config.yaml
n_layer: 9
d_model: 160
n_head: 2
n_kv_head: 2
head_dim: 64
d_mlp: 576
vocab_size: 1487
activation: "squared_relu"
norm: "rmsnorm"
norm_place: "pre"
norm_eps: 1e-05
positions: "rope"
rope_base: 10000.0
rope_fraction: 1.0
qk_norm: true
attn_scale: 0.176
bias: "none"
tie_embeddings: false
parallel_block: false
extras: ["capped logits"]
init: "uniform"
init_std_qkv: 0.0354
init_std_o: 0.0
init_std_up: 0.0354
init_std_down: 0.0
init_mimetic: 0.7
optimizer: "adamw"
lr: 0.00309
beta1: 0.9
beta2: 0.99
weight_decay: 0.085
lr_head: 0.00652
warmup_steps: 204
schedule: "wsd"
decay_fraction: 0.436
decay_shape: "linear"
final_lr_fraction: 0.0
batch_tokens: 32768
seq_len: 256
doc_mask: false
train_tokens: 155500000
steps: 4746
dataset: "wikipedia_en"
Each number is 128 + 24 x the weight over its row's rms, rounded and kept within 0 to 255. Layers, rows and columns count from 0. Numbers have three digits each. The size before them is the row's rms in percent of the matrix's.

# layer 5 MLP up, 576x160, rms 0.108, rows 524-567, columns 0-159
105:117100117115099154117091122140092128181159094188149113098120080161139121165115128131104140140112151110127137146136144162112147077129145115105136110149163115139107125133089091119142199153154115110105156091092149140159107134096104099143117165112117125134076138150083156098145153110129134141123142133104139098131127144121101136111080106153098113073161142115116131083104121113145147117094136161109109159133100100108124158116123126127106141126143135093181106141120105141096113129125105
104:132094142108111127174121156102125151146151136136123083124182119122133118110143158117147151143118146148117126074100100147123088110147152104109123102160136116108102123111167160111142102134087117111119150110116125141151129138121143145103113113121092083083080078128116148070166131094106133101129140148120131134125129074118137142164104150173127142100125125130147154099155116094159111121084116122130114105157140114117136088106139127135121168076147145148113080127091176100089152130119096
101:105138137113139126128115152155098100110114169135124114117118127154108101153071147144093129143158116131156096119130160141153135124117158163119096119153124125139155168122102178112125123126130095121132135074120112114165152146078098156166138153125094116170111132125152138117136089105069179096088112109120135111114174113135112125171089058150156154129161103130159107129134129170135139085126122117102090142152141123133126149146117106154125116133139158111194118117120134144127124117103097
084:144163134118111115128153164098134163134106099148143114121123112089175126182142102116129135127153079133165119084174121165129115119107188170101151110135174076128119101141156113134124128152160128108113152104135140122108107155116106134168119148106114109124138111148132115095158130091157116088148123128101086121108140092141127148117131117118132117116161148126090140123126129117133136156096150078140100088119116110076142148121142137156086178140124142129121083167099163132152076113119147
029:116158116120109151118140095185125109114110160120123108117151117137140091145128145114156170146140154122181105086126141144140093099129165088117161141174146089155112118135127137107088129154127119076086141079093146108146138179106110132138113148122133125110104121112139157119139099140095162127142137144130097134143149130102122165104110113136131113134134153112136108082126144136134089140105118107065095082136117111092157137116138164142089112156142133111167078183157122124152157141151128
107:108134092112117149095085125159151117150118110108158084123165110148136115124126109138150164165121150178177078123121176095142150092144151160155146163152136112104107113133142108122138112107129134115114121122123146119108144164076105109175129138107082098129121093124100184135120129132140138147105119140161094123090143081131140142101068112172152141179148121168119130112135139125157145134125122104140082137097158125120169107136138147112100133102165149108138079137113113125136121141126130
100:131130155155116104151114136121139125145145108144128138138134158148185129123098148103093165125112129183132149121088118149116112133154143133085140113142151112147137050117129128143083167207109094110140143125116128161076099130069166141145093079132141145119101097135136182111155127105112140128067126144119112143122120107144127173152107127135139106154115110137124144103132157117129123131104163103128141108131125121104141142142120135131148129114106070145132097123110107105131128158186130
024:124151127145090131174161133161131109169114157168130115127145107132124109151130149114111170106109117145177129070116118121143119107137165118132176127193120111162101097143125132108099137143163076075122096093120137147100173190114124155154119105166106148107132117092154132143125124099113155124115082134123138112113165137092133129124126132119128117130132147173134123100147159147112106128072148158132094113138117101098144129112135121142101126111126114096168114133134144114147104152184101
095:098143151110112173139145147102149132117114141110130104100172125132130126115146132107129160145174103143109132086129098133100111102131109097125135153147118143140108108112156155153110108116159099097140133132125179110148183203130086077173145157149102128109127074142115143127159153086105129123112132156128144122151130141115110123108155139113171112140133109118169067129163092109164104106108082165106119137134129136134191136138089145143112145137142109141140126132147156156144162147138128
098:109168091105127135144135117088129121159147160148174109128143159130114090122110130054094151129156121180155142113138096113138122137121130069114131138149137128122130148143128142110141146162149148126120117098078119161121170144161150143164097135118100107128121124100136160108138136145119109096049102134129138091173077121107149154137105132127135114121108169135097126103179094119180131149164132105118145105114153135104160141110113129097112119176140142140126140122097134137158132111101132
100:122150108088105086157143119133140127087144104126161112150106125098103133161145120143140187095171167112111101130136132151130111095146133138136094141142111102153113089126078147151112151176164120111143122149159111106125089146116168112156091135131135115155147121126155128114156101112126165139113102113159084134093157128136121123132108142181106092103114085096116106115116099146111092116121086125109092149150162137108139135119151101123114120129138123148179135148135111134203082148145123
105:115112130157128092101156132181078125150116135180162098106124109084123103158146179120120130099171132143114117145095100131114122128159159106100123089138147115127091122079131132113108134151172137089127092121099092114109116129112174111138137099110121137138146111136140158121115095113080118095097116134162099154149098140121145107148120144129094099173166110152122101083146116134142150194135146106103096149123125136147130113149104132147113144129096131141141124100147112171175114118135091
104:110142144124150153125138143131123117136120101180134134151166180085114142128126115097124147123149101134160123137109111107116132114132145129117177114139151133142116077115130159127156092145116132082134066150143156118150098172123155156115113136147138159092150090136131171149129123081151130169103140108120141173153178081142143096127143160175113149102126132143134176142117139118148100110124113135082067118159131140126110107145129095131147107108115149127113069153142131168143095148116141
114:148164124079133143116136093156119154124107152141142119109173131094111128131151124146107120152089140134155120082128085109146111124152148119090155112143189124115124133084114113117121118116159130099097078124151143142103151158146113155145127122141088108098146110114128115114147127125169158147142128116153128144157171125169069168108110114090167164111118144172139148114174118134089159114127119137095085132170112147105128101090110116140138155133085123133123093103183136114112145117157126
101:100153123123147143147165129151095100102152128105122148154117156143120106155074124156117137125135139138119133060110140111135135069148142177133137123149138112124155147137114093138144164142145137108139099126153107118152122150093166149160123169160128121134152117130141089155179110123119132117090128078138104102048145080138094156121114064093118109146173139111125129122106120152143136119127134089090151125133107117132144160133152118142155100093098133150143117150150111104102158139125100
102:123117144165132119119103127117096142112135136135124066113109117146134102131125109103101108165109093120153100120100109096109109118153145123097140128145108119162149057128145089146117159107079106095108141100084125144123137135116136129147125127159091148095152126131144118107154115080139166094116168137149114107140131125064144147134123127078127141127101166178124096088136133153102142118107059111105081140139110107120151125124108130151077139120160135143142166167115138119104116145094131
105:098149155085163141134162135105119129133107133144116131161120115072134129120148090101169168136143134133157130069090145172145141095131154122117143156139155154140158091116094140155116109109126126074098136151118140151125140142125141101125115130120138117107138078142092137136149160076102145101150109150172132137098174111108097120100133144101135150118140111172108110090145152129152132169105108108129083162156107127133124118149096123130178122145151118159130153115122171099180090123127124
105:132150139153154136113111117136157173128126147117143139103120135130140117179097125171174146154135133109137079101163096125111142152149141130130153151148135135177100112153115154115163158140113097111111165119154102126112143135144120126089153143173144130137174166120098134146130111125142112125128158132143087112159145109139107158125153108158144105194132156093162101121086115122125145083081149117107122151156100100118145147091109130196132144148149110089165105176124138134119108120144161
108:117104139123150151159113116136127146171116098146129107141120081127139146169135133125115092141140134184172096111115148184102119059106154162122137132144161121139129157093157161140138201131104147085123137136110138123134119139114109154095092144178121144119117111141086110122117146132093137115093140109114140117108156116127103127137116119120140166147194084102138137078122099144112105148136159126085115111145098104129168097129131125167144100123118134122166114152149093104110132128132157
106:110135114080163117173136105165158119131134141144111090141139148135116099139153181124131132140134130124139081135109121119135093119112175135140098128162141105061120137095149118146144092082101108111106114146096125119121132146105133113152118082078087120126096157134156126133105098100119122150127117098095091136156139155090074146119138121141146151133093149125081146101125142137108125153117082112104090101152078121129104104136152116110109166147114128111154153116118143185122143155156148
093:094156085119164130151135081159103158110127150109162082111111143135156122149106141096119126118131109157141114108126111138108118121092165175119135101131131122111081125176110174089102139150164134096096136058102146165151164136109132113149102136148128108134134110112136106092156105098130146146124141157127136180097141155098085136112141110146119088151146138127151128066151085131136136127103144098120127158125137117108127146138144112145129187112135113085145120156168107139123110142140111
100:128103091132152173161155107160117153152107133154127164161132095161157127126145085108128141133115114128151118111155158167150101074140171127127152105144143097099117145114134120111139199192135150096135127108144099122153156127128102140094126147129115145081140157147128087124113095142122139120125111092084140105140140138107128148123142080109128161106124140143133194111119079137125131129112144136116143070142129116118160183116160144120146112124149088122141133142151159097153159125124127
104:119140156131187142112143110122102056146097150127138158155109112130102142101122152140141147154095111136132102104139123136131135127138117145144167094152126126160141130132098136129111154157110081109102143119100086106132124141131131101158167157145134140090122145143168148171064128100091120121144108121127101107125108086134129129086068113135136179123125139125127119071091143142154095132119128140118145153164144106137155131170172112198130104145139125100126107133107097118123161104143109
101:134127117085132111140127148103147088140126142124164121100071119109127123106150117075122159121098167144150136106092126158116135087125152154120155109156097122157102147129100139152139134140130136093107182116069170122141091148130131119106123128092132152130139130157108154155142171115135130112146114072132149133138127164133144167090161106114159141104166123126138143088132096170148148123134149115131149150112102168107184154140106152128123113144118092157118151143108138121095111147189169
113:142131117096089162164080126134119154090078140081122115128144107094157080149111090123137146150125108125153123083129156120130088138150130126129148172141166082137140077162104108141168152129158114096122130094132150134148138191134138146161127137096119143118132099133119139129154157134124168118155101098154106125110141159149115155122118148120129124165149128157100126102106108086103106098111129138087089140146138118137165080089144148121172107114159101138144132124123125154138171149118124
087:141119121148131136080110106108139155122114132119175107163119117141119071151105112130147155127138142107129106115169112101127101121115130102130159105138134125129124112121147149094120187099116106119180083130113111098165151158158155093131153086145131148113172160130147111152121141115157181108131111108141118105088177127125108147158112163112097092141151108102120144112119149083149122140095130134119124140180115134137153148112118094115101125068126165145124155153139081068134137110149114
108:132154158144118106122168107133134167139128133126085137110137114099136123110122134170153138159102137143133141096107114096176116140154159118114130129153138074128099113117162096164150139095151131107149101085145150118145099188126188090145099096151106125108091105147107142107137150132128151166152126096150099129072119147159116135142144157148101150143100127133087120120119133102117126129140122139068127112136147120131147109078105134116133089142172148085147122167113074126156100111141134
093:095110093129135171091159117113109148077100139147134127137120122129146082184146142148136141138153146125158090148101135135132124151139143090101133115137125125132099058105115154126119120148131106110102142147144113131126117127117098125138130142115143146117131122105142131123126136089120196163126142199136097146162149104128115141100124111132083138143117089096139122141107127161096090135116153133079125122116092138100149098132113171116167153132105114092133131152163152069139147076165164
102:109117122104115136106117137122121156136159090132144129095103137112150096100132170165133139168151121135130108146099141086161159123127136109105171138144130114112114079119147170120148115143150087100132077105149120112154137160145128132122084101145099134173159111078109151151169104098132100116132181090152093134140112144093100125149140123133128129092124110149100131103181107080114099150075120147112102114150084109103133105085095138126145134096141122112134135103127090127159128155103128
107:116156137148104110151159068120146167115133131135155158119111136108176122129169143135137209116151134101136122135125107111171131117159157097075110126152092112162116083130145142124128165160141102107131125130175123116125108163132129102142131138134107142116185109087115098120133126105122142117155120154107135163126129135134098129119100138140112131135142169082163163124109131170098103138175134171101147158128130126131132118158149133125126136088091096150104138135181123132180095134114100
097:128157124139121168162126165158124125073112146135165131145109107122135163082117140105115136144112136124148122092155150121125117110138189143131072095156098110130109114090086125083114167154141180106128176126138135116138136137095155124104131110112118094117159103122133106125165127160163199125084117130141123116122099100165162160110174123088130134135165128113162149113176118129163127112117102130114130175108152111116119176136118143104148139123118111156161132123099127133113136117111137
105:157126094162132122138153103142161138158111117146123100143119168096114085112082130108107152108135136113149135083149119160150113099100133128093128086161145141160096140098134104123134137141127107110088168115122157158119103146103148110119131162146106123109132154140174152107133116078128134118148117134118136122130113169114096167167127091140138104114121172146101119100151142149110110124147131181112107120109133100118151135108135126133082118166158156117187151115102150159194161155081121
101:135150147119143128114105110135135086126136109115097111154135139118145151134115112106080159129181142138118080120141129110177133089129129111093173127145141133132102122147140139095133128126158137102147112114118078137109122142122124145145206120148117152145094126103114128102141105106115177113102101111136112150052155129085146153081112105130106090098147138126139092092105149093145138139109078153094129163131144088083123142139119127130146149110104126142175172109114129114149138135167105
095:131117137140141105119138147151153133138156109125111133089144179099164131145172144096121174132122110093159123120166115101140153102176186081097135184142145090094106149138149104080111145167136136118081096134106146129160115136153113131126178105161111073145143119155134161110109112079115144122110123129125145106115137180148153145101111141110125150191111154116128137109153125113145124117101120134126136095153124097107159108156112136111134120120162143160123122165121118140155128137094110
098:103142102137082168120161150119118102167117106113131083105180152124104097154140131127112139175094149098172089148113131143116090129098148105132108150157136106102104126144123118155107126108110167102120149082124107131136124129106159180126126150116141108126128110120167086138134116142108152084100103059117123160164100152094147123112119093142120147142162151138097112105150118122126134156065113137132135141143091134122139145120159092153142125155103089140150105145148165128148150137110093
095:133116167133132182137136137146096165099113173156119129080097129108140111152089136101145131116142082134137088088141121137144099105089173126079160093147142107137136119165144182075162126138167157119101122090152145103112127152111139113160090106148115099143174136136131134111131135152142167130099129118090104164131149140140091119146142135098116143131144160126090126130128109106129108129122141124131124124140110092112148132079128086092157118141145102118126076149087145155150117155147111
105:126130156127126098139146147134130139137138169114122134140083129131120115116156166130143165150114115128138064125125110123147115151136147097143138138152142123143056068147116119107146133118158078127120099113148138096132164185134143099163142142139122112181151064092095182162136118169153130145104113081116122103143123095099120149128139128149129124115118122138125093134171119117136119099096118128123117092156140123106137151101073126141097128103148107119139063164146109137140119109128165
107:120112121163115132150109155140125121091095115161129124151102151082135121134154091131102146126135127123101118076096159140157105077104121163126143118149146118176124131145132134126119127153087118110149145082164102111126112137066131143123133120125101139123152112096119142122137104111093141089104139084126110112123127103120135104148129129141095100085172098099153134055154113177153166127139150123113118134164121106127120127121160141146100106085167136115104087151094156169125164107168123
101:141083097120119174093126135144093106150117155138104113111123145128146110158144144106140136131082132136134143066124138115157134109095150147141160129146194117126119112197131158138101126117127090106157100088133120123131143147151157137126107145118110104152159113120117169154125126128131168134098114104156128085142102112097120175156106110126092121090152154077143146144122145111161118108107079123120089148132161102075112119119127098097112152086108112091117101129122111168129098111139121
093:115161141136145130138139134148178112119142136143156107146132148125124116118106091088113187134154132133151131123119100117120147145143166088107142094150115119177090104135097123120124152157163142096081120113123096102080185109163147136126126166115101167128156159120138112144114098133077105139136162131092136113142127110085141112120145128115105164121114182094118140133140114138098132162145140164138130108125120099126213150133132121144108096120169097126122118135159133092153131134102175
112:134109146139145149134104138133110108176124139123146131125138134154148111178131089121156111180133134168114141149116055132156148093135152140124156119173118072182096067100130143135076141176109086127109124084147121152114152119104118099115143147161142153097145124117142122128101130131132141160154123163151107138131153123119117143108130130158131154125117143154124141107147116177119147119090155122111089122166155077140155129116141145123088135127146102155096106149136164109148118101117084
104:105093118117110119154143088153120137122099146176131129087116139135140101077096108103079168159088131089156119117111148114167113143107124124118119084140130109093150121116113109132086109099138106103106119135097144127123140150112143129136112154116083079152129118139178151127128153133082175151142113081130092109162136154101144146119128127109104145103107105116126186094113152084161139111085101143130119140116097136117129157109137097165088126123107092147154122115094148144163123135158143
105:083128117182143144129126120133103123118146139122144143116132128171103123096112111104128116143107141137176147065131139161108124145157113143121112143159158137131134063126149114153097135130104124085098155040110109099091164141072109092170095121090140139142120109147148136158115128130082127147119087119107096121114142092146132115083160086119149120152095136087102102118148144135143093128134119100136120131111137112119124148148123143133164154139169130097136115137132130114185124132121136
021:122134111129118133128147117196107123138122147128146135124146140110150156128101123118102166145124169124186105084081143110159096099134164122076159124168142093131103097134118171108107123119127118069105138085149132114129142186146119141114138158117117124134159122120134150139146113090103159145136124086157108161133135103120112158121118125140179112137189136128151137101131138114155136145126105127077097155176098111124137097097150124145088164119129124159165116157127136175131118133137112
# layer 5 MLP down (transposed), 576x160, rms 0.106, rows 524-567, columns 0-159
105:104089123153119122141141168131112143119153072134151104116118073136124136137109119160112074148161107114109138116107135115132134079132120112114086140045082147132093135128104105159107136119119097140167152105114120109104113117085077137151124126110116087136119137173132145090125140109169121148125131112105160168162104142131118095096128155120112120086136123131099112093130110117138151076161119141121164140124107098164106131143117133141097097184117148116151140130148123163105138140103119
104:141107095145112129172097149133131128135125090126121113104100135179138127138121128124160118146115151152123139102095171129160089097127142153134135150158164087138206147106131150118141091124109110119134139123146108137117126124107088141183103162162154153127162139132139097133184147148077140113127130124158124118111118144144090133162110137132086061148130143115120181140123136141095163123119117134138109098103162122096109099141112091084152178103151151133104103116162131121112133144109119
099:123142135126111104157153111128134120117137111108128115137128137137126143129052139142098148192129140131119123108145135105104103125177181110105083108110120123146137151150133116130111123165095108142163116159113150160112104119122105162132112137102102127151116116106154138084167139137127094056130133113164106130139153122149158162130163130123161128157089113157119113138173110122114108107084110151159142100050125085151122097118098148126127120087108085158133121084125152139141110115137149
083:146140145148132128179101128128090089107114133128132148128132107140126127127158155136162106077136062122142128100122110156121152104118147109146073134101164113153150134141154126144103085110106141167145122125112156121129131141116155118184117120108173079126123121169124140100128155158120125114134124132129107172135114133118081108142122112124129110112126105121113133145142132147142102121127199113195118104156119126063120122126123182125109162157163144145108125175160143136077141096103117
033:110125128113142136121132113170139138121150121153111139099111147140118126130106103131098111154139141112135118145140115132124131158180117118151116119121101140105169117135138071115127149094119136117203179120111079131152117112122126168100117170111161118159076124136136131138130179132130103114117148140094134126155105149181073122141147144134131134087155137115168099110152101099118127048158091153141129129092146132150121156139071116143151141082115130127141132129116143156098090146094156
108:188151128157090178158151161091117128162120097131143153143116102125169108107087123156111106164139143114107183114100121140120114142119123133089146125133127142182140114126120160153096134131176107174139101129132117164144137177145160093143164133142188168140168125173120119167157127106138107115121083132099140145139128133132117138128128110122123133129128091089153134131164137186128148134114156108123150124129121134128078159089111125154135153146092139138136137086106135129157121118151131
095:143132175124118118139103155134142133110110103118119137116146127096128125108120097108129157103147120088097126127129063119140158139120156138154152119090142153127116099080143164160135145148144089133071124142102137096078106092109096110123122145101116136139168158177099131133129121134066154095129122136125162134094126119148105101122126112144116130144094101130127177099151154111126134125205139107129144116093140161087128146124107124113148130154089138085164111126136152129090091131077125
011:122099145109172115159151162108183108133153143133083123162100085086152128113079102117116153118122117114138166088145113135126143136137128170146129138112137141097121142112146103165145115147113171120154108160119135151130155112117106120083115142096147109107082108133144090175094129153127126106130128122167134114131142136175134089128137127140113121110103122160116146103173094104082143123113138148124133138118136183124151131143128146080151084155104156162128139148141181100114083151098147
098:155107124143151112111096123123123148146127077153152124125103123100154109212143091133145139164123096119150162080151150146142181112069122102113110128100128143128115093112103123133120125151188123165117152107095095149116136112135151125176088143149137144128127115129129126127138114137126129124159130116141129122138144137087155152148143058130135146117128091136080189144122146102183075128106150127124119123127141136177137156140140176126146131109123146112101133116139150149099156137133131
095:104128133119106091125120167122147128155133129110180101103123104163131146138102106184133160159114115127155176131113122105154094148118146187102086109052138162138144154137138132145092154128119085142129113159126118103098137178096120090160116122109146178092149142117123141122137107139128113145125164133163101116103134119127131120118127107109113163093126117123143132125090105101143142125118122153160162170154159119099128164117149113122115110122137151120166151150125181145157162144177113
102:132164087104177104120078110123132142148113117113121125144111108111095136139137118195165129110114113143114137117175119175091112115163162137083123119145099142163115110128117124112111151155095143162088127116127132131140143148119135159126169132141138120099101137150138139105130105111116113144159140138121122185067086146103070134142122108119129123130108122131154138116135109126126101097073166093145097169123125109126152124096101153064172144132122137110100143105136127148108146080154120
103:173164115157134167096112157151153132147128122110105138167144136116172151144095122174151108113137121108088130135083127145140152096154109122114137129096174106116118128107115110158161144111172153125163084160120130133101122146173170128134157147125110164133166152118123127094123126174130108140121128134132148174159121121145131121143107128154132133117148119114116108171094134149139088154128138154141084154124124183158114148148105168114168153126184101085110147128136137135131186116150104
104:099130151119153133131169115171141137130125153126135138145119112118082151162110139106138146123125181125161128137162158123145121141165105127134121127106059145112135178100081119143183149095139117122069165090108128144129106171138155124131136104119139137121123121089181150126100164074146153165093128131130139141122133120140118141104125153105142124102120134144106130160150133163128144125115149093135122067119082121156127091161112138133125118131155103103127153097171128118104090092167145
111:115109136140090120123098142144164102153131118143101122157090118136138131098133186095123112119067083125116124125155139122116136115140093084075155137093116165118185144112147096137160162095108133142099142145141129155095119079125151126146171095147149135135140101162144126135113109149152131097111132152135154102131120073145151140132118167084078133133162144110152125106141124097129130141147114116109115082121127090121100126137131138143141132168156090139095136146097123162093159156144090
100:150144138154191134113163115142148148127138102113086144129140103089114137139144123103142172109127099115099145147120108133098106113105144163125087154103156155118160109125200156141109140100088125124106143096095139117076121145128124165106132104075127155136164138111128131100109121107107075068178073118167112116148148114131155108102114121137122094172113129138182142145107130097126082130099121108121125130112078120121126154148121136133126122128105142116132081115108125138109115130125116
100:121160158095152132127167111129149093161185099134116109130149155129119145141107131128108117139131110138162084137139128151108138133167132119129111128153135146150117109144114090166130120136144110131120134122104151138153139088136091135164145085126081155127156163112101094118107147124123132139102158150102147167128141118134161129143144083121115167123064091151125165112141180174108156129142131168163140103123149178104120140100137164119104135070134152149109115107134088157108102087118170
101:132184124146168144110119131101144123112176170128118114178135113150097091136148122122137106113132140107126123169125102158136156145088154076113123151126141159115101147148089148066089095125125127140082139158151157127125138134116125139140109121150148117116126124130139086092083133101166082167131131167151116120115126147098151165122095154134134138100120103152087124131125121103106142129138124154120138148177130120147099140122136096124066116147093098132145124146115068123123114154095085
104:145149130066141152116102146158172093129121127127114158118110134135099181118123127106130135139154143118111121118094160146163093130165099129114120114092140135141119120171154104137159146081089121160182127106122126121172143140131143149131143078140113153145151094116109125138138101116107139152123115114187115161118137083109132114113114109091160119100104071150130109184136147159116119143178135097149102142133157111139088140135132124107145104103167130083133139099153110143091117129155158
108:139100131112192116137117155154102136117142114118117079158107141192098138138147152131134069097122144103143125148111086096109099126171124134120100139074124113159111089113145129157165131132136107111114131154125122099128169084115120142147137156115130138118135143140133157101115130093120134134106135122128072125138118142119124117158118135134118098132128104151141142139125155152121137084161099136158172178114080109140124140102116113143177072089101113150181110155134161095090131121102138
107:150132121143131122122139148126123092143149091131194132103115105091140171140167136145109123139122161109144175112141146129141104153173117131140128083099139179123145096132149129110116155110148142137135128180124134106100177095157106097152135155111164152141142130168115110145117125117116172125128153157152122138111046123144139140132125100152159156107200182167140103122137146121153160137144119139155130113171132139107105150139130143142105135124141147122175169096136105106128111117143108
098:106143130135155157130129138106111147096112139127148106120118139126141147138125128142110131114124125157148123126113088100134133157134152129125109164023062202119105133116108176140118118151101107112152162103106108171139087094068122123162102158136136101153170112114149116111128122148125136111129137115132168139097100174105093124113157108153126135112121156114128128085154121139147118126140165126092083114084122108147118151103130158106146125146141140080133143130158111143095144128117124
102:125158137120159119145152147100113150082173130149111129099127121099170136109150208092124084079102151066145152128141158132097132128141147138121103145159125132137133125156129138150151138107162097100138107129148149102144104113147135091120099121119139154112124145143137102106098182124148136114141129166096102136136084177120106127128109105161148142120127154111131142105148098103119126139102143141145140160116150117147123109130124098135162174102169133159101094130180121058099128130146131
102:087176129064183105130130143126115175091129106160150132116086125096130112110152127143141066101161109138116130159117127148156165135136167137127109122140091163148151153109091129148111121160062119114115123124126097160130145115051116107143130158144106152156142140163116128141154105131166178118189123105115122169124094131116119145151087104110136110114106085126137088122146149116124153137130109112114122112094107128124129154120098127152103130136110140118140124141118119087126126124108119
102:132149170084134172141147138094145114123110137173091114078099132107107113149121138121147152110086106075115109114094150117168098121102133104120156109128123125124153131164133128153164141123114123137157111102144129130131141134152169133104122124165096123132129110155105123185124138150148109135077152139076109147113115128132151120123101163121143071146120130176143110129143126164091164123092105139143122119120110160098093133138154107094162127099111137105138066126113179111142116177097124
111:148104099116115185122131124122131144141092142123126118170122103161115091146134145114090069104131120142128118134125109133142117110142102163123129161092149140183141127092126119123097131133151106113140119151170090159140134129177104138128103153108142153115160151135103138100171133134151071138163086141145143177123138139113109157128111159127147169151086153076148110100170096103119080154142122149161140142119124148127137135137102130142133133159093093125085138067115156151110126145131106
094:213124139111123162095111155142146143119106119178132094123134069131081105121129125112146159131117105149134134170130116123107100119102134124161125112035151116105085138123141132121118154088108163156160094144097112121148142136145106125149106049154163104124138161131114099149085122131166131105123109140108119089121154148164145137160091148116124112127117126135130124121110131078141128119141131100162138144141120132140140159161115104119097126121151147121108137101153120108140149117145150
112:118125119101128096130123120118107124131124124123123095127132193167179129161144126122148115137144129091046175105100120101138128108130154107127119126089147148178145123133148107130124096112126142138096146136121100098101130102131086117121162102120095125118142122153164176160079124093079128151140122183136138096087130097107125089154131111168162159083166109128138131150084131134069114127124127125102148136131137150108091121122150110155146125134127147146138134121146168130132155088118124
091:150096081139108154143131104119111107096113172097149143128077119155136141160150123114116129114143130137132107158136107142124121116116142106128132116060109131087128132100160116141125114138155139147123142154160112163104105121113111121090081113125146130104094160138127122117120151113152092166116110122165156167098117124115117077114159114118120094120129162161117122140112126148171103149136111137104160119140123113059111156099146092124141140115168128093069171108100089081089111098147135
104:130125145132133135092174162092065098121163127122174144120134097144181164163168122100154147140154107138136070141187119117147110111140134111131127178100129135128113079094109153123126144097114122129130119146111118151131080166099141133119157090109144147160125109101127136139125052104130115137122117146137121118133124139095147095166143126111100143138160140112093134097131080102136117077177116139124124142130148144122126134159125157157113100089152131102126121147111133144171133111116127
106:121139146110164143105092115091134116113120098117133140106129132122118103124119142140150134145128156181147138105183132113160139136204111129128106160140086134129165133130158143177138137141097148148144112127153094142117125169130117106111114102129128122093148138129120131111159139159124135129201185166065111102165140116125129101118082117163136114142119109105176120118153085136130132131095107157154116115133121124148099149121109099161159111101157139159120139108152184103155093142117149
102:122118124130148093124120111117136110108111120135125127126132128158140139112163176148138154113129149104142151158116118162136145175110139128094166144125112137109122120109108119104123157139103146112159117135112156105115092117106061099159173152202103154152137086097137118167131094158129147136097128132134155076098104126108123127096163116181176128133148088175160122127146148153130146129084137149121119137115196151141093173119131156121109135143115161164119147148103115147154098127143127
103:153106137163117052127137096150145114098106127125195158116146104117117135109157121147125141101101139143146134145149118177123089125164155086093115121129147171080154104112136161139122110149166140130080157140143116136112116144097139122084068114136141130113113120128116115079125109149136140097134124159096105145105164160175156124115109152118125107121108108124147156147108102084131119100164149101171125104107157119103154121134134107139132180153163125135110136121136129149148169113134114
097:177104179134151103145093122141150111157148152123119143113162074112153093142109133120153151170098157126111135132140129131123135130117141165109096055071150109136121161084150146100154161137109131089133135128151141147132121122152119131147109102108140100143124130116095122154152147127145129087133131151151133126089176098131107144137163125142139145144131127126113124114097177143114104104110158177117127169132154124171146178114144086141156142116107138103102103172154162126119099163159135
092:116147130174105102122132135094108124117108117155091081125137132146122148145175149157093123154135135159122129146115124137130135141068138134123141050068128096135137131090065176100132092104141064105142122114134160130073127108138179143097120124171113142160115104149123102153098136112130146134126106149119127080092160098111138166159146129151118160113099152125155120139112104135140110132116113124114148139147135141137110111122126141116149108173125126155122151098111120096138174117135142
102:139128141177112105146124129177133085122190129099124118158165131152129116119133135131075096101146104136132154151116120140135146153123128143117116159141098125126115106098132181115135145110146126133099136136106134119161056105152082142163158114138179113101143116118112133138157099124118149164107124115137130162150115111145151129110140181100103157097134134103130112144142117152052122060156126151107160133122178131125119122103097151108122119184111113089116142116135134103148116107123144
096:223111123140125123132145140160110133155106134138095118131127106119119122170143113124118118125139109159142110162119097105107138158149162138154108136113133118124131106133153129114122116106121138084098159126133121139118158122111130138161121104128159115099132107196113158129139146152129128107139098169156088139153069121120138119127138124141112134159143112131134100161105098154119110106120123113255147141097147151133104145126114104102130098128113118181126142117151154138144128145126146
107:092092131113136111111170144075132146124117139103102092119152129115153104117133104120119121151117104130123177093147129105133118170135148113139128154130109067104162135113160140140125072137129103106126142110137117098126094178144146136106169144137128186161121153155123098122091137159122107129157130155137099126138090143169129107120101107155079108120132106092147103139132184107138127181123148122112108101081122116157153147156164135186125144098119137172103128133112109103159119118126111
108:102129143134125139100141108153125108086177072137119122158116136076077119150157174147097108103122116183122097133107109153109164108140115141123133138117132140113134087092156068127128112131136139104116167122138155129115119107155134123106127183144135148108141162122137142170154155145086129139111141105194153096133100112124127111151149142116132116083107155094181156139152144140160156122154088111131100130137153159151134134110127090148167121124102138175151100110117151134126130138121142
103:120104119114132132068141106128101112118118114116074118147120132116140166126155126110137144151111145105139119120123106115141139131089144148167113127029126163135139143160126122132165133131067124096132116132142089141112128110160113143097123122139128125114108120091138133136121118104144126148131128095161142076175110119079144119158132155156130095121100135101070171203120142150126121100141094124125147150080131125121118094139160145123103125115095151099066109133130113131113115108149115
095:207171174151145093142142110114125117106076142143130146121122108131119174109088091127131085125121119134109097121097064114127151122116181156120125158055145123143095136115135140104122112123139136144129132139101129114139126108131148138104122128112174101121104139151112086113113137162147113140105145135123138151129134095124119147075117093119142120097134145140135110114121123101134135098145089092172135152118160124143090101128161151122123151179123130098140152114120106127100079097160168
110:121134096060151139119177089098116141093107118134131163095131088133102139107143136161145162068188165112109102105147109135117173116133114146099116093145116148140113110145133119159113124128127136081116110143128140126124180119156082112123113130108100166114098120119155119126107099099165100128133101087123097160129102107161132106150122133138120122126137148189110128129149145153143127159117123135126162100162117175106109117101130113103147134075170147089127125123156108144132106103142120
102:135135139137127146157131091125098127109123123102096133122149095099111146151097135095149121153152150121112075159155115131118198093141160128135144135082102121124132087117110092106134161127131172130096142142119141146120156147142137112114135120108102107130131138194124122135104162136143134161154105141119100153104098109134119092189124147141113127076156104138133124091137104167131192107152120095133127121130096125165125142185150140089152123137111088134157115132147156144131113185157104
108:135126174136107140123162129146122140177162098136113099136118140169117132081122119144140108132115154145140115116146160117160167100145136144113154121155137109158138114102140174145158132129135149141100189108113139163116130164142154123142081083145154144108073120097150109145124108141149130150162129090115133125101134108170111101155086163109161115101117145112138118128114114121141097175147134164116116108110104139145154110077115103144141096182119146122092085103096125117078123103097148
015:167117132089127129127098099135154121132119098194146110110131136151124140139153125124105112133158132108117124100112110138179092139091126096077150145119084148130108161182131100140112146134104142125152181087083090161155105099128100158125140111118113136116125153148130082104072119145156099157115132076149124122091145164130151120101103159109115139154155132130115132074098119145129127124129129146124098118154164114119144122105133147132149108119128123115187128107127069146118157108146150